config = dict(
    n_layer=16,
    d_model=128,
    n_head=2,
    n_kv_head=2,
    head_dim=64,
    d_mlp=512,
    vocab_size=8192,
    activation='gelu',
    norm='layernorm',
    norm_place='pre',
    norm_eps=1e-05,
    positions='rope',
    rope_base=10000.0,
    rope_fraction=0.25,
    qk_norm=False,
    attn_scale=0.125,
    bias='all',
    tie_embeddings=False,
    parallel_block=True,
    init='normal',
    init_std_qkv=0.0584,
    init_std_o=0.0,
    init_std_up=0.0584,
    init_std_down=0.0,
    optimizer='cautious_adamw',
    lr=0.00111,
    beta1=0.9,
    beta2=0.99,
    weight_decay=0.093,
    lr_head=0.00435,
    grad_clip=2.0,
    warmup_steps=560,
    schedule='wsd',
    decay_fraction=0.445,
    decay_shape='linear',
    final_lr_fraction=0.0,
    batch_tokens=[8192, 16384],
    seq_len=256,
    doc_mask=True,
    train_tokens=114400000,
    steps=9629,
    dataset='wikipedia_en',
)
Each number is 128 + 32 x the weight over the matrix's rms, rounded and kept within 0 to 255. Layers, rows and columns count from 0.

# layer 13 attention key, 128x128, rms 0.0715, rows 120-127, columns 0-127
[[ 99 107  75 168 150 166 153 160 128 133  99 185 160 182 158 170 107 153 139  88 128 132 139 184 180  55 174 100 110  78 139 188 103 159 103 113 134 141 147 135 168 122 109 134 106 172 151  47  68 139 138 118 115 133 117 126 133 140 170 113 152 127  88 141 159  94 121 126  90 120 125 118 186 112 113 135  95 104  96 149 112 126 144 155 104 199 130 154 122 140 140 180 139 143 156 130 136 156 152 107  77  84 139  77 101 134 159 160  85 189 103 121  98 158 116 111 108 117 150 124 112  83 174 104 145 104  77 136]
 [131 156  98 155 150  89 173 128 144 159 157 148 125 109 151 132 161 101 103  81 123 137 140 121 105 138 156 113 133 101 160 143 114 158  96 111 186 167 151 169 121 152 195 113 100 130 137 132 150  99 109 171 121 157  95  91 170 107 150 158 101 144  96 133 131  85 113 101 114 134 160 125 129  94 164 106 113 150 101 129 163 170 112 136 197 154 119 161 134 162 157 178 128 128 133 144 153  90 111 157  97 109 148 109 101 160 129  97 137 109  97 117 125 141 139 160  87 114  99  95  87 104 124 133 154 155  99 120]
 [150 124 122 146 114  89 144 118 138  56 143 101 164 129 102  94 153 118 142 134 164 171 123 219  96 165 213 178 103 103 176 123 126 152 115 160 127 127 146 125 107 122  76 137  78 134 149 136  92 115 128 137 122 110 101  80 130  88  71 110 168 117 131 105 122 121 144 145  74  82 143 124 133  74 132 125 134 143 191  92 142 133 119 151  91 151 129 163 112 168  99 164 134 169 152  86 170 127 128 107 159 107 139 133 166  88 121 132 128 164 120 108 131 152 167 165 117  71 121  77 122 139 138 114 166 104 124 122]
 [181 143  88 101 152 113  82 126 138 175 155  87  92 118 128 106 110 146 123 137  96 169 119 170  48 155 148 102  95  97 158 131 155 157 147 131 156 123  95 189 149 183 118 114 115 155 158 120 110 119 139  94 125 140 159  77 180 135  69 140 120 156 113 153 124 117 114 137 142  93 139 138 111 124 112 110 147 136 162  89 152 165 108 147 167 127 108 150  98 108  83 157 120  70 110 171 118 113 117 178 105  90 129 143  87  94 148 110 100 132 108 134 125  83 111 140 120 169  96 130 112 158 124 113 191  72 105 125]
 [109 133 144 136 120 124 101 118  94  91 126 163 168  74  96 100 161  65 148 116 117 143  92 181 109 124  99 151 140 107 141  98 104 119 117  96 124 121  72 113 107 152 143 145 193 150 155 156 138  62 151 115 203 143 156 180 130 122 123 139 157 133 126 146 102 109 154 127 143 140 115 115 116  66 137 176  75 123 142 176 127 105 160 135 118 120 138 131  80 149 117 119 121 133 120 107  80 176 128 143 173 146 138 118 141 108 158 162 164 135 115 147  91  96 176 152 110 132 117 130 142  77  94 127 117  64 130 172]
 [108 133 146 107 131  83 141 125 134 134  80 136 128 135 122 126 152 102 134 119 133 118 109 107 124 120 112 109 140 189 124 143 149 102 159 102 112 139 123 103 133  79 128 138 131 115 127 130 128 152  93 118 133 105 145 163 125 110 156 102 194 109 111 149 111 130 153 114 106 149 144 123 144 152 140 169 114 191 128 110 101 143 112 153 104 120 149  90 185 111  97 108 134 120 106 185 153 145  88 194 106 139 106 108 117 132 132 163 148 141 126 134  98 108  82  82 139  94 124 126 119 184 109  94 122 148 109 130]
 [ 72  90 172 110 144 112  78  54  97 137 152 107 129 193 141  70 123 103 108  99  91 122 115 105 130 146 134 125 171 115 118 121 143 137  94 118 118  64 106 134 136  97 113 132  94 111 135  85 177 161 118 108 149 118 124 106  95 182 130 138 112 112 118 144 107 128 213 146 138 132 114  90 155 143 119 107 175  96 133 159  81 140 137 115 194 143 121 118 125 145 108 132 101 105 170  79 108 162 159 145 122 107 124 157 139 150 127 128 118 152 163  93 127 132 131 122 151 170 116 127 141 151 143  89 164 127 137 117]
 [ 56 191 121 162 130 107 183 153 116 148 129 170 175 117 127 156 109 120 209 137 129 117 180 110 142 107 151 129 160 194  97 175 119  99  70 144  93 159 161 123 141 135 176 125 100 141 120  82 133 116  71 118 139  97  68 104 109  99 119 188  77 169 129 128 169 167 134  98  83  46 164 127 107  56 129 145 124 123  91 193 118  86 110  88 145 185  65  99 156 121 143 124 122 166 175 111  84 126 129 120 137 137 100 161 109 127 102  90 174 114  84 120 130 155 134 123  82 149 134 117 161 133 131 124 131 127 110  74]]
# layer 13 attention query, 128x128, rms 0.0704, rows 121-127, columns 0-127
[[136 155 108 113 103 142 139 149 125 133 120  99 139 131 144 127 140 144 107 147 129 116 113 116 125  96 146 162  96 142 110 137 112  94  99 134 116 188 134 137 184 131 209 125 118  95 118 139 132 169  78 139 125 113 140 116 142 180 162 106 118 153 148 125 163  96 133 127 147 110 127  94 162 131 160 109 140  84  89 151 111 122 164 146 126 166 121  97 127 112 109 112 155 173 137 137  98 158 111 116  97 145 118  94  68 116 130 161 179  92 138 126 111 113 173 135 155 136 147 151  87 146 143 136 134 167 185 151]
 [120 109 106 130  87 169 158 134 107 146 119 176 150  97  95 143 141 133 140 165  90 148 165 137 184 138 130 124 115 127 117 172 138 152 158 111 142 138 152 136 129 108  87 114 111 127 162 106 135 155  45 144 149 106 129  79 104 187 151  75 150 144 151 165 168  91 130 147  56 143 136 113 148 140 100 147 149 147 123  94 106 125 174 125 137  79 153  54 142  88 145 143 111 123 169  88 129 134 100 136 167 154 152 127 139 165 100 183 106 212 174 124 138 112 117 129 120  87  92  88 124 113 117  83  68 140  87 129]
 [152 130 116 160 122 173 142 145  85 103 127  76 143 108 103 185 128 131 112 150 102 143 131 125 140 152 105 138 141 186 129 135  86 114 128 159 102  87 165 136 117 137 122 107 135  90 108 105 130 115 100 189 145 126  89 143  81 120 185 159 117 146 122 121 145 127 140 135  60 115 136 186 124 161 173 113 161 141 101 134 109 182 160 126  98 123 157 130 136 191 153 155  96 159 177  76  93 127 139  94 114 118 176 124 133 108 146 140 143  93 100 112 117  96 155 139 149 121 181 128 162 103 135 109 147 156 163  87]
 [138 112 116 102 148 135 146 140 136 139 106  77 100 129 120 110 145 148 142 124 107  99 113 110  90 107 144 118 190 123 162 108 128 151  77  65 146 112 156 125  99 127 122 127 147 162 148 159 126  90 115 166 110  89 119 181 135 136 154  51 149  75 144 124 118  78 145 131  91 161 165 157 156 144 150 109 126 122 109 111 109 108 132 140 100 121 174 138 105  69 104  67 171 133 111 100 178 144 118 158 192 107 134 159 123 107 237  92 121 175 164  93 113 151 138 108 126 127 156 118 115 126  97 164 152 116 106 123]
 [138 117 114 148  95 131 109 180 114 111 157 121 162 114  45 124  99 130 137 110 112 110 126 120 144 125 129 116 119 122 145 102 150  75 130 144 168 127 165  98 113 147 176 134 118 135  84 118 119  66 147  74 125 151 128 135 170 156 139 150 148 113 119  83  80 107 116 117 184 104  81 130 121 136 168 126 140 142 127 164 118 126 105 118 154 111 127 133 122 136  90 149 100  87 115 116 110 101  95 156 138 139 129 141 143  84  84 117 116 169 179 154 115 136 129 119 122 162 169 143 148 120 148 108 110 121 155 156]
 [144 125  98 128 163 130 116  83 112 149 112 113 111 139 129 169 143 147 138 101  94 110 127 133 151 173  99 147 120 183 113 163 142 122 159 107 140  82 145 102 149 109  61 101 127  85 169 182 137 168 109 176 160 118 133 164 162 110  81 115 117 167 127 121 110 163 150 138 166 106 119  96 119 122 129 135 129 161 140 123 132 120  72  99 152 132 122 141 165 145 108  98 178  97 152 156 148  93 160 139 121  97 154 190 148 139 124  80 116 103 140 112 152 124 129 122  54 130 107 106 128 102 122 125 155 188  80 103]
 [121 119 145 170 155 140 126 122 113 171 143 132 142 213 142  30 104 120 127 175 158 114 193  78 124 163 168 167  97  92 171 155 121 141 142 128  91 141 137 116 130 173 120 122 129 109 108 179 144 175 149 145  83 113 135 115 137  90 154  64 165 141 102 138 130 132 149 131 177 126 151 128 135  80  99 105  85  91 139 106 154  87 206 109 138 123 146 123  99 181  86 112 177 169 108 181 130 208 105 186 113 139 104  91 122 196 132  82 138  79 142  94 120 127 162  55  80  76 107 132 148 109  94 115 145 119 102 137]]
# layer 13 attention value, 128x128, rms 0.129, rows 64-83, columns 0-127
[[ 86 138 118 147 141 124 139 115 131 128 148 139 127 149  94 116 100  88 123 105 180 117 122 134 148 108 125 133 133 121 113 112 156 122 124 115 127 128 123 129 135 120 107 132 149 146 106 147 128 107  93 141 130 131 145 109 124 112 130 106 142 131 152 134 136 123 168 128 100 115 119 143 137 132 113 106 102 174 147 170 187 138 109 118 116 152 122  92 112 107 155 126 150 136 113 146 147 160 133 121 117 150 162 119 133 110 118 142 122 129 143 116 147 141 120 118 115 145 129 116 139 162  90 107 116  98 134 133]
 [123 148 137 142 121 129 111 113 100 124 106 134 109 111 129  98 125 145 126 134 159 131 138 156 129 118  94 140 124 136 116 130 148 153 133 125 137 137 114 131 121 138 101 157 138 121 147 146 164 119 127 142 113 134 135  99 121 114 118 142 118 169 120  99 160 104 109 115 110 107 137 120  92 100 114 138 105 102 109 130 120 122 145 135 139 118 128 148 176 124 138 125 101 111 124 115 153 126 111 100 144 123 152 150  97 133 131 112 103 152 103 149 157 136 142 118 154 142 131 120 146 142 138 138 159 153 122 169]
 [135 129 147 135 140 153 108 138 127 123 128 125 158 121  93 113  95 149 114 125 125 128 125  89 117 114 102 133 124 103 123 108 105 144 127 127 159 116 141 145 117 127 132 134 132 133 148 130 143 125 123 138  97 118 124 152  96 126  99 127 154 123 122 136 147 114 151 134 135 156 124 125 102 104 150 144  86 139  98 120 144 122 124 147 103 139 116 141 105 130 126 130 138 129 118 132  83 128 149 144 133 134 122 145 117 120 170 170 150  87 175 110 119 139 157 108 136 162 120 123 131 123  96 135 153 139 134 122]
 [ 94 119 128 151 118 127 128  97 142 144  98 108 103 142 106 147 121 140 131 123 115 120 126 124 125 121 111 120 130 127 128 147 157 140 124 166  97 145 111 126 136 133 130 119 133 127 157 129 148 128 154 124 157 143 147 115 112  92 107 117 146 141 181 140 126 110 133 154 106 102 134 134  89 143 145 146 127 112 113 117 104 125 122 131 132 121 141 132 128  95 111 148 134 161 117 116 133  90 160 116 119 139  97 144 130 141 137 133 122 144  99 144 146  94 141 124 109 123  97 102 140  99 159 101 139 112 130 126]
 [ 96 113 114 111 122 161 117 134 118 113 136 132  98 121 144 119 106 133 138 152 127 131  96 118 129 151  92  98 138 137 126 131 111 139 133 126 130 148  76 172 105 142 163 135 143 100  95 137 118 147 114 120 105 129 104 138 149 162 146 115 150  79 127 141 163 135 144 148 152 140 130 101 126 148 138 106 150 127 111 153 121 126 121 102 122  95 114 154 104 148 134 101 122 134 135 175  79 139 126 118 141 103 133 128 117 114 126 144 139 123 126 143 123 157 132 112 113 164 113  97 111 138  90 165 130 155 121 119]
 [148 123 123 126 125 117 142 137 138 150 131 141 143 136 122 136 147 125 132 139 124 132 113 152  99 116  97 137 141 122 144 138 144 103 111  99 134 128 156 145 151 176 119 131 137 149 121 139 141 145  99 146 117 113 135 106 114 125  99 160 160 120 152 149 115 114 100 129 113 126 121 135 129 113 139 122 136 146 131 110 129 163 150 131 119 128 125 102 118 111 157 131 131 147 149 113 154 118 107 138  85 148 104 129 127 148 101 107  93 123 154 109 134 146 134 141 112 105 123 112 152 138  97 104  90 155 117  98]
 [125 145 100 124 120 172 153 132 152 144 134 151 141 126 111 133 130 140 138 112 119 106 113 110 121  96 110 192 121 138 137 134 128 125 143  98 105  99 116 133 117 135 152 147 145 116 112 161 172 149 136 135 101 120 162 102 132 123 111 101 123 163 111 134 134 141 138 115 142 144 129 125 131 147 134  98 111 127 142 133 136 130 149 137 123 125 147 114 135 121 126 130 159 109  76 145 156 124 101 130 106 152 136 130 174 150 162 137 127 102 116 143 134 114 111 129 126 126 118 133 142 172  94 103  91 129  79 125]
 [129 154 120 163 117 115 138 138 115 120 124 143 146 106 137 113 122 110 129  83 141 138 137 162 142 145 123 141 108 101 135 125 131 151 109 138 124 123 138 147 132 153 160 108 152 116 117 149 143 144 134 117 157 150 121 133 124 124 118 127 127 112 139 161 122 114 106 148 131 137 138 117  86 143 112 108 115  89 108 104 131 135 122 140 129  83 121 143 151 111 119 127 157 147 145 161 125 117 116 137 147 116 108 129 124 146 137  98  92 110 119 130 134 111 138 110 114 112 106 143 130 150 118 128 136 144 166 118]
 [152 138 111 115 128 142 120 121 130 147 157 114 125 113 112 114 122 132 143 148 123 128 162 100 149 133 151 121 129 128 114 119 148 164 119 139 133 123 125 114 155 132 119 112 105 111 140 114  91 131 159 146 151 150 134 148 134 126 127 129 124 132 115 131 106 129  96 141 137 138 140 132 129 103  96 133 124 126 124 158 104 127 158 138 139 146 141 165 128 116 106 134 128 120 157 120 119 171 145 116 119 135 139 137 126 134 100 131 129 133 128 137 143 152 137 148 136  98 139 127 135 110 138 115 128 148 128 115]
 [113 145 137 132 125 128 131 143 123 147 136 150 149 141 132 143 120 139 112  84 147 150 100 153 130 105 159 171 118 118 115 129 132 110 132  96 139 102 101 140 116 115 137 122 142 128  86 175 137 135 142 130 110 140 109 143 140 112 155 102 158 134 110 125 142 139 141 135 128 125 123 105 155 128 150 106 135 129 164 124 212 132 115 109  88 132 140 132 143 123 158 140 126 152 101 149 134 131 123 140 130 109  98 133 124 127 130 102 144 114 127 156 149 102 136 127 117 118 110 128 131 145 108 139 103 129 136 150]
 [155 126 122 125 162 130 120 144 128 120 131 101 151 169 142 102 121 137 118 133 137 121 125 120 134 108 161 121 150  97 111 135 143 108 149 125 118  96 111 118 119  95 114 148 132 131 122  98 124 122 124  94 131 109 125 150 123 150 147 124 135 119 104 111 142 102  86  99 141 153 126 118 127 139  93 151 107 100 139 125 103 131 127 163 103 149 114 113  94 129 135 144 155 126 153 112 125 153 144 133 138 115 177 101 144 146 139 141 123 136 123 142  96 149 147 115 127 118 154 128 116 135 113 126 104 141 131 138]
 [121 112 108 122 116 171 139 164 106 151 136 156 125 140 115  95 128 129 122 134 158 148 129 121 119 146 134 105 118 107 132 161 129 148 135 129  98 105 103 153 137 143 155 129 127 122 152 126 154 127 141 124 122 141 134 115 142 168 127 117  88 138 119 125 150 133 107 119 139 125 129 117 123 140 132 105 131 118 123 142  87 138 126 169 135 112 114 102 120 119 120 148 124 144  92 140 176 120 135 110 133 133 127 131 110 150 126 115 159 127 112 179 127 132 126 114 103 132 109  96 111 152 132  90 107 153  99 154]
 [107 133 129  96 111 174 115 117 100 130 108 126  98 135 138 158 123  99 140  95 161 108 114 147 126 125 101 145 115 143 128 124 118 102 170 129 124 154 142 115 138 144 127 137 128 115 115 124 151 144 125 174 113 143 134 114 118 127 124 133 120 162 119 142 122 128 141 137 110  97 129 157 142 119 116 127 150 158 112 130 119 135 129  89 148 121 177 138 169 116 130 115 113 123 121 171 132 127 116 134 125  98 140 137 104 115 135 146 109 137 112 109 123  88 114 147 114 132 108 137 125 161 136 152 143 108 159 128]
 [152 119 123 160 152 129 126 121 134 111  73 116 138 146 144 122  68 185 136 134 112 159 137 144 144 122 146 136 133 142 149 156  99 154 115 134 141 122 145 118 130 125 130 131 132 101 108 119 119 123 160 114 147 134 110 148 162 156 154 133 111 124 127  99 136 110 114 116 126 125 132 104 104  87 132 169 133  94 126 105  83  99 160 127 116 113 125 119 132 148 110  97 108 108 137 149 146 123 127 131 157 131 154 132 144 145 124 106 163 155 120 142 136 118 124 123 142 107 129 113 116  94 153 142 110 153 133 134]
 [169 134 126 140 145 128 123 114 159 111 128 109 121 109 119 120 144 141 123 136 123 139 136 130 112 142 130 119 126 112 154 112 127 128 115 117 143 123 150 129 123 132 125 116 105 113 124 143 133 122 106 100 122 121 129 135 120 123 135 106 148 135 139 126 115 135 120 113 135 183 107 121 121 160 154 155 137 108 143 113 158 118 126 146 133  70 102 142 133 118 134 100 145 128 118 149 147 117  91 127 106 144 101 129 164 115 139 148 107 108 146 141 125 122 140 115 141 122 110 136 139 140 110 148 147 111 134 107]
 [125 100 125 118 119 135 143 111 153 124 108  98 122 105 158 123 112 121 112 105  98 151 140 106 121 146 130 120 132 129  97 118 109 144 125 109 145 108  97 108  90 123 143 146 128 135 136 156 115 104 136 111 104 141 113 154 151  76 147 144 115 135 127 126 178 153 150 138 125 139 156 105 121 137 163 157 125 105 117 129 151  64 114 117 186 106 144 145 127 122 158 125 139  97 125 157  98 108 123 123 197 114 123 102 150 110 146 115 169 113 123 127 134 146  72 116 133 118 132 145 128 156 147 131 132 114 106 108]
 [144 160 132 142 152 127 121 122 146 138 122 159  94 122 120 111 152 130 127 155 137 130 123 122 115 103 114 138  92 148  87 117 166 115 112  87 166 139 106 146 123  91 119 143 108 106 159 159 122 140 129 123  91 103 123 120 130 145 118  87 166 109 163 127 133 145 129 168 149 135  87 123 147 106  96 135 133 132 145 121 164 103 135 137 135 133 124 131 147 117  87 123 148 133  81 128 151 100 122 118 132 115 123 129 109  96 152 112 139 133 158 148 147 134 144 140  96 180 116 118 126 133 139 117 121 146 151 136]
 [ 94 146 130  89 143 146 126  93 111 121 140  97 127 134 111 115 140 133 137 130 122 124 136 102 154 145 128 107 138 116 114 135 136 100 131 153 108 125 130 119 129  76 123 141 115 156 141 113 131 136 123 161 144 123 136 131 109 137 118 131 120 115 171 123 190 145  85 162 117 114 166 122 134 134 145 104 107 155 139 147 114 108 117 127 143  95 124 151 102 146 133 127 141  99 144 111 116 105 134 118 116 140 119 117 131 161 129 128 134 110 125 104  92 132 120 137 123 114 112 116 124 155 135 154 144 126 125  80]
 [129 132 159 133 161  67 137 120 124  99  89 121 128 116 130 114 136 130 122 114 108 160 113 130 117 133 134 148 173 128 120 118  94 147 123 101 103 101 153 112 119 100 120 104 128 154  95 150  83 128 123 105 136 133 136 128 130 116 134 152 160 142 142 141 164 130 123 127 106 105 113 108 132 119 176 156 127 129 140  97 190 132 123  95 157 109 123 119 143 148 150 133 119 126 133 118  96 118  93 142 134 138 104 113 143 105 112  99 103 136 151 117 136 124 118 110 148  95 112 137 136 113 142 156 113 100 158 115]
 [124 138 115 128 100 103 105 140 111 130 155 132 101 141 146 115 149 106 135 151 149 129 140 137 114 143  96 121 122  94  99 154  82 130 130 161 129 152 118 125 143 158 134 126  85 131 171  97 129 119 143 132 131 136 129 121 135 126  95 109 107 109 109 142 137 156 115 152 121 174 157 134 109 134 142 105 105 133 153 138  87 129 136 131 125 132 135 130 105 153 118 130 127  97 149 136 169 130 152 134 146 129 140 122 135 103 138 132 116 133 132 105 113 159 102 132 141 140 122 120  85 138 154 126 155 111 137 133]]
# layer 13 attention output (transposed), 128x128, rms 0.149, rows 64-82, columns 0-127
[[128  90 118 102 117 121 125 130 129 162 119 137 131 117 144 156 113 114 132 131 121 132 137 117 129 155 135 139 124 138 116 125 112 138 119  97 120 124 134 149 135 103 123  83 122 138 132 143 119 147 127 145 124 110 118 142 124 123 134  97 105 117 141 121 120 138 113 140 122 157 154 115 120 135 141 128 109  83 128 122 127 115 145 145 138 124 115 149 128 139 147 158 128 131 137 142 135 124 132 124 132 113 129 156 107 117 172 110 134 119 131 119 113 129 136 144 157 154 128 130 124 134 136 110 134 153 118  95]
 [128 103 122 121  95 141 126 124 123 117 167 103 126 125 121 132 118 130 107 123 140 139 133 145 150 145 159 154 149 141 135 130 100 152 124 120 157 125 119 127 131 100 134 129 130 138 128 108 104 118 131 134 133 118 127 137 106 132 132 126 148  99 136 140 150 117 127 131 100 119 134 116 136 154 116 142 130 141 139 120 136 128 133 111 119 110 123 116 111 147 142 138 147 134 155 154 126 139 107 113 112 138 121 112 128 108 125 163 133  96 113 102 120 124 163 118 142 146 115 136 149 140 122 125 108 119 118 137]
 [144 136 129 117 145 110 115 117 142 126 147 145 113 148 138 148 105 128 128 104 107 118 138 121 127 114 145 127 122 119 120 126 128 131 128 141 121 129 125 134 114 119 144 119 134 114 152 115 108 131 117 107 143 143 109 141 135 129 125  91 118 147 142 124 141 108 123 147 120 134 143 113 128 155 111 141  99 141 126 148 143 165 133 146 135 124 125 115 125 132 123 148 143 145 117 125 117 109 113  92 154 166 143 131 107 145  96 130 131 111 160 124 114 131 111 153 147 110 121 143 126 143 132 122 106 109 134 113]
 [101 123 106 119 142 117 122 127 118 112 134 121 145 134 109 144 131 123 102 162 131 142 135 141 145 129 129 141 129 140 137 123 121 145 119 121 137 135 134 127 154 141 147 152 108 112 125 109 128 135 106 140 135 139 130  95 113 146 129 141 120 104 134 113 159 149 113 146  79 122 148 124 113 123 110 130 143 114 122 128 138 140 105 129 114 131 124 104 124 131 140 149 142 110 129 131 142 135 127 120 137 136 137 137 121 119 132 139 128 120 121 114 143 148 117  81 120 145 132 127 146 137 121 116 138 108 111 141]
 [127 138 114 155 149 126 100 129 146 123 116 102 128 105 146 131 136 132 165 129 103 132 158 132 149 103 129 126 126 108 116 109 119 125 145 116 123 131 107 143 121 125 104 132 137 135 117 120 134 120 127 119 132 120 113 147 143 121 108 114 135 141 125 133  97  99 149 124 157 134 144 133  83 167 149 148 103 122 135 129 139 107 134 140 120 129 155 138 161 151 107 135 145 150 145 131 108  94 143 121 134 173 135 129 165 138 105 120 137  90 142 155 122 140  99 155 121 109 118 116 119 110 124 128 138 134 136 111]
 [104  98 140 120 143 124 151 109 116 113 142 150 119 112  99 140 123  98 170 137 146 124 131 114 115 138 128 133 153 129 126 119 150 134 125 142 117 125 116 122 128 132 122 135 132 132 115 156 139 131 124 138 145 142 127 144 113 122 138 122 134 115 143 146 106 125 115 142  95 131 127  99 165 127 123 142 127 131 149 138 111 132 115 123 162 115 119 122 127 126 125 114 132 144 114 126 133 133 112 159 129 136 132 128 119 133 161 101 129 131 100 147 138 154 151 100 120 153 121 140 107 125 132  97 115 136 106 100]
 [136 101 165 125 152 152 108 122 112 143 137 111 112 142 138 146 146 121 119 123 102 110 133 147 108 153 130 102 130 134 132 125 100 165 100 132 128 115 137 126 126 134 123 130 119 147 149 117 130 100 147 147 111 108 120 144 131  81 124 125 115 121 129 156 112 141 103 123 123 157 148 118 121 127 121 142 126 127 146 122 101 110 131 108 121 126 120 165  95 127 118 128 122 117 133 118 114 125 102 131 121 143 156 162 113 143 131 117 124 166 141 130 148 125 118 118 137 107 130 154 132 103 130 157 133 134 129 124]
 [137 127 154 118 110 121 124 117 124 121 116 101 123 112 136 114 120 133 108 139 158 126 121 127 160 116 127 120 168 118 144 153 145 140 120 115 132 145 139 113 125 142  78 165 145 129 141 114 134 130 135 128 130 134 120 130 147 119 128 124 152 112 140 100 142 133 124 106 134 117 161 113 127 114 103 116 112 136 127 105 144 146 114 122 113 104 153 130 112 117 123 134 137 110 120 131 132 107 143 119 147 140 151 139 163 127 127 131 128 150 129 119 120 132 136 130 126 147 124 129 134 140 124 106 118  97 119 108]
 [132 158 135 112 128 102 140 140 139 121 111 142 145 121 131 120 127 168 132  89 156 120 115 127 107  90 113 140 122 123 132 110 138 126 138 121 126 149 136 120 132 112 145 128 130 120 146 122 127 140 136 145 146 137 127 111 128 132 145 146 124 124 113 127 122 120 128 130 129 139 127 121 127 116 150 114 144 157  98 122 118 131 128 124 116 138 142 129 132 126 142 142 117 114 124 119 140 133 152 142 130 118 104 120 130 113 108 124 113 103  97 133 104 135 130 137 126 102 114 137 134 145 117 145 143 137 142 140]
 [132 115 155 132 140 152 124 125 123 138 139 111 114 133 182 118 128 117  78 139 102 109 116 124 123 121 140 130 118 135 160 155 120 151 130 139 114 141 143 127 128 134 109 116 107 121 115 139 149 120 137 146  98 112 118 135 147 125 123 115 127 125 137 127 115 124 142 121 151 142 133 108 121 121 111 108 110 100 120 115 135 112 165 114 116 139 111 150 123 111  96 136 106 116 148 137 112 141 117 127 130 137 150 151 143 163 160 121 128 143 162 131 127 130 130  82 132 139 151 140  98 109 138 122 124 140 126 117]
 [144 151 108 108 120  97 136 145 105 138 130 119 118 114 118 131 140 128 104  98 139 132 126 113  94 100  90 133 140 125 117 120 131 102 131 121 123 129 133 139 134 120 120 139 160 110 136 144 128 129 138 128 129 129 122 121 153 129 139 134 126 159 137 130 113 137 142 123 161 138 108 147 114 150 152 122 127 133 127 129 108 147 128 135 123 138  97 130 140 145 118 114 118 142 121 139 130 118 133 141 123 118 120 134 114 147  98 119 137 137 126 121 116 126 112 161 140 148 119 139 134 138 151 146 139 123 154 104]
 [135 125 122 143 128 139 119 125  88 129 128  97 119 119 130 130 153 156  96 132 134 106 154 139 155 124 118 119 122 150 136 134 146 150 126 122 155 153 123 126 134 106 136 155 140 109 124 109 147  92 112 174 120 113 111 119 153 109 103 146 133 139 130 139 110 128 121 121 151 132 145 119 143 106 143 141 152 132 138 139 110 111 118 122 103 141 125 109 139 120 141 113 143 137 138 118 133 114 127 118 122 139 132 158 133 148 110 112 154 127 109 132 123 120 104 126 132 123  98 119 112 106 130 145 154 140 133 123]
 [124 109 119 144  98 127 103 124 122 148 133 121 116 135 133 143 104 133 152 142 111 135 116 142 151 162 164 123 134 128 125 124 104 154 124 124 138 112 123 102 130 127 100 116 104 159 128 133  98 117 137 121 122 107 123 126 102 108 101 148 111  94 114 116 136 120 119 133 105 151 142 117 154 145 132 152 123 127 132 102 153 128 144 110 113 129 134 125 106 113 127 117 158 123 154 111 132 130 131 130 127 153 117 117 146 108 146 142 123 144 133 114 164 147 129  95 125 120 133 108 141 130 125 130 129 139 125 143]
 [122 148 124 131 138 138 138 135 123 117 130 143 133 140 143 122 122 110  58 119 164 137 120 141 125 114 123 126 143 141 123 118 138 126 151 147 145 136 128 161 119 156 127 136 153 115 121 110 117 106 142 143 140 125 147  94 110 149 117 126 125 143 127 138 127 128 161 103 151 103 107 135 123 112 114 129 145 156 121 124 129 122 128 126 109  99 124 129 148 149 148 136  96 120 121 133 120 116 102 145 121 139 103 116 137 117  97 134 136 128 114 127 137 124 125 125 105 148 110 110 127 149 142 159  93 112 144 152]
 [126 136 142 118 152 164 119 111 140 124 116 126 154 144 124 109 129  89 148 124 137 122 125 132 121 126 130 122 147 123 142 154 117 129 117 126 110 114 127 137 112 144 145 125 120 124 127 122 126 134 132 127 143 132 114 132 138 106 125 112 125 127 145 112 138 145 135 127 128 107 133 129 122 126  95 117 142 139 125 129 113 144 134 138 172 127 129 119 116 127 123 119 131 141 111 140 119 128 118 140 111 124 160 110 110 137 114 116 129 120 150 113 118 142 131 123 136 120 129 117 132 123 129 153 112 136 131 132]
 [118 115 143 141 136 146 106 132 117 130 107  96 117 132 151 116 109 137  90 122 133 104 140 151 101 115 132 110 108 122 133 136  90 115 122 153 119 136 129 138 107 157 118 117  94 115 136 111 124 141 120 135 149 104 146 131 178 132 121 120 141 140 141 121 111 125 131  89 150  93 137 142 113 149 131 112 123 132 112 130 136 125 137 143 121 133  93 127 140 152 137 152 124 136 147 126 118 151 137 108 147 157 114 121 150 119 126 166 110 145 140 142 148  84 131 145 127 126 147 159 139  75 130 142 109 125 112 138]
 [139 125 144 125 133 144 141 120 161 118 138 131 120 113 132 138 104 126  73 156  89 100 148 126 157 137 174 133 119 138 161 128  93 164 143 150 133 139 127 149 101 114 141 130 128 136 116 109 131 117 110 133 126 147 107 133 132 120 157 127 110 119  84 133 103 149 128 114 111 118 139 133 119 137 117 103 124 106 152 121 110 143 133 123 147 133 129 115 142 130  94 130 130 146 121 143 134 119  98 149 122 101 133 156 126 108 169 115 116  99 134 139 109 143 117  94 157 124 128 136 122 152 133 125 145 136 125 126]
 [123 123 120 110 147 114 124 127 120 131 107 130 108 134  82 135 155 160 150 110 122 125 143  97 140 128 121 134 143 125 141 106 124 118 112 100 127 136 154 140 147 145 143 140 141 133 113 142 113 147 113  85 134 116 131 142 116 111 133 125 133 124 114 128 113 115 121 126 123 128 137 140 130 146 143 151 116 121 102 135 121 121 130 127 118 153  90  95 153 115 139 136 156 117 139 120 157 100 148  91 129 149 129 136 118 107 122 136 139 141 130 141 142 119 128 147 116 132 164 149 149 106 131 137 121 131 127 135]
 [104 127 149 123 141 161 133 113 115 122 134 148 167 155 151 118 122  93 117 133 168 125 122 135  94 133 135 106 150 124 136 157 145 131 128 150  96 131 146 121 123 147 137 126 117 119  89 154 115 145 128 121 133 116 131 122 153 155 122 112 155 131 128 130 129 117 139 117 132 106 104 118 131 141 102 111 104 107 117 136 144 131 136 136 131 116  95 124 133 124 138 148  89  95 112 138 117 145 113 136 128 122 145 107 142 132 151 134 128 124 149 130 140 105 172 118 138 153 159 141 139 112 109  97  94 113 109 119]]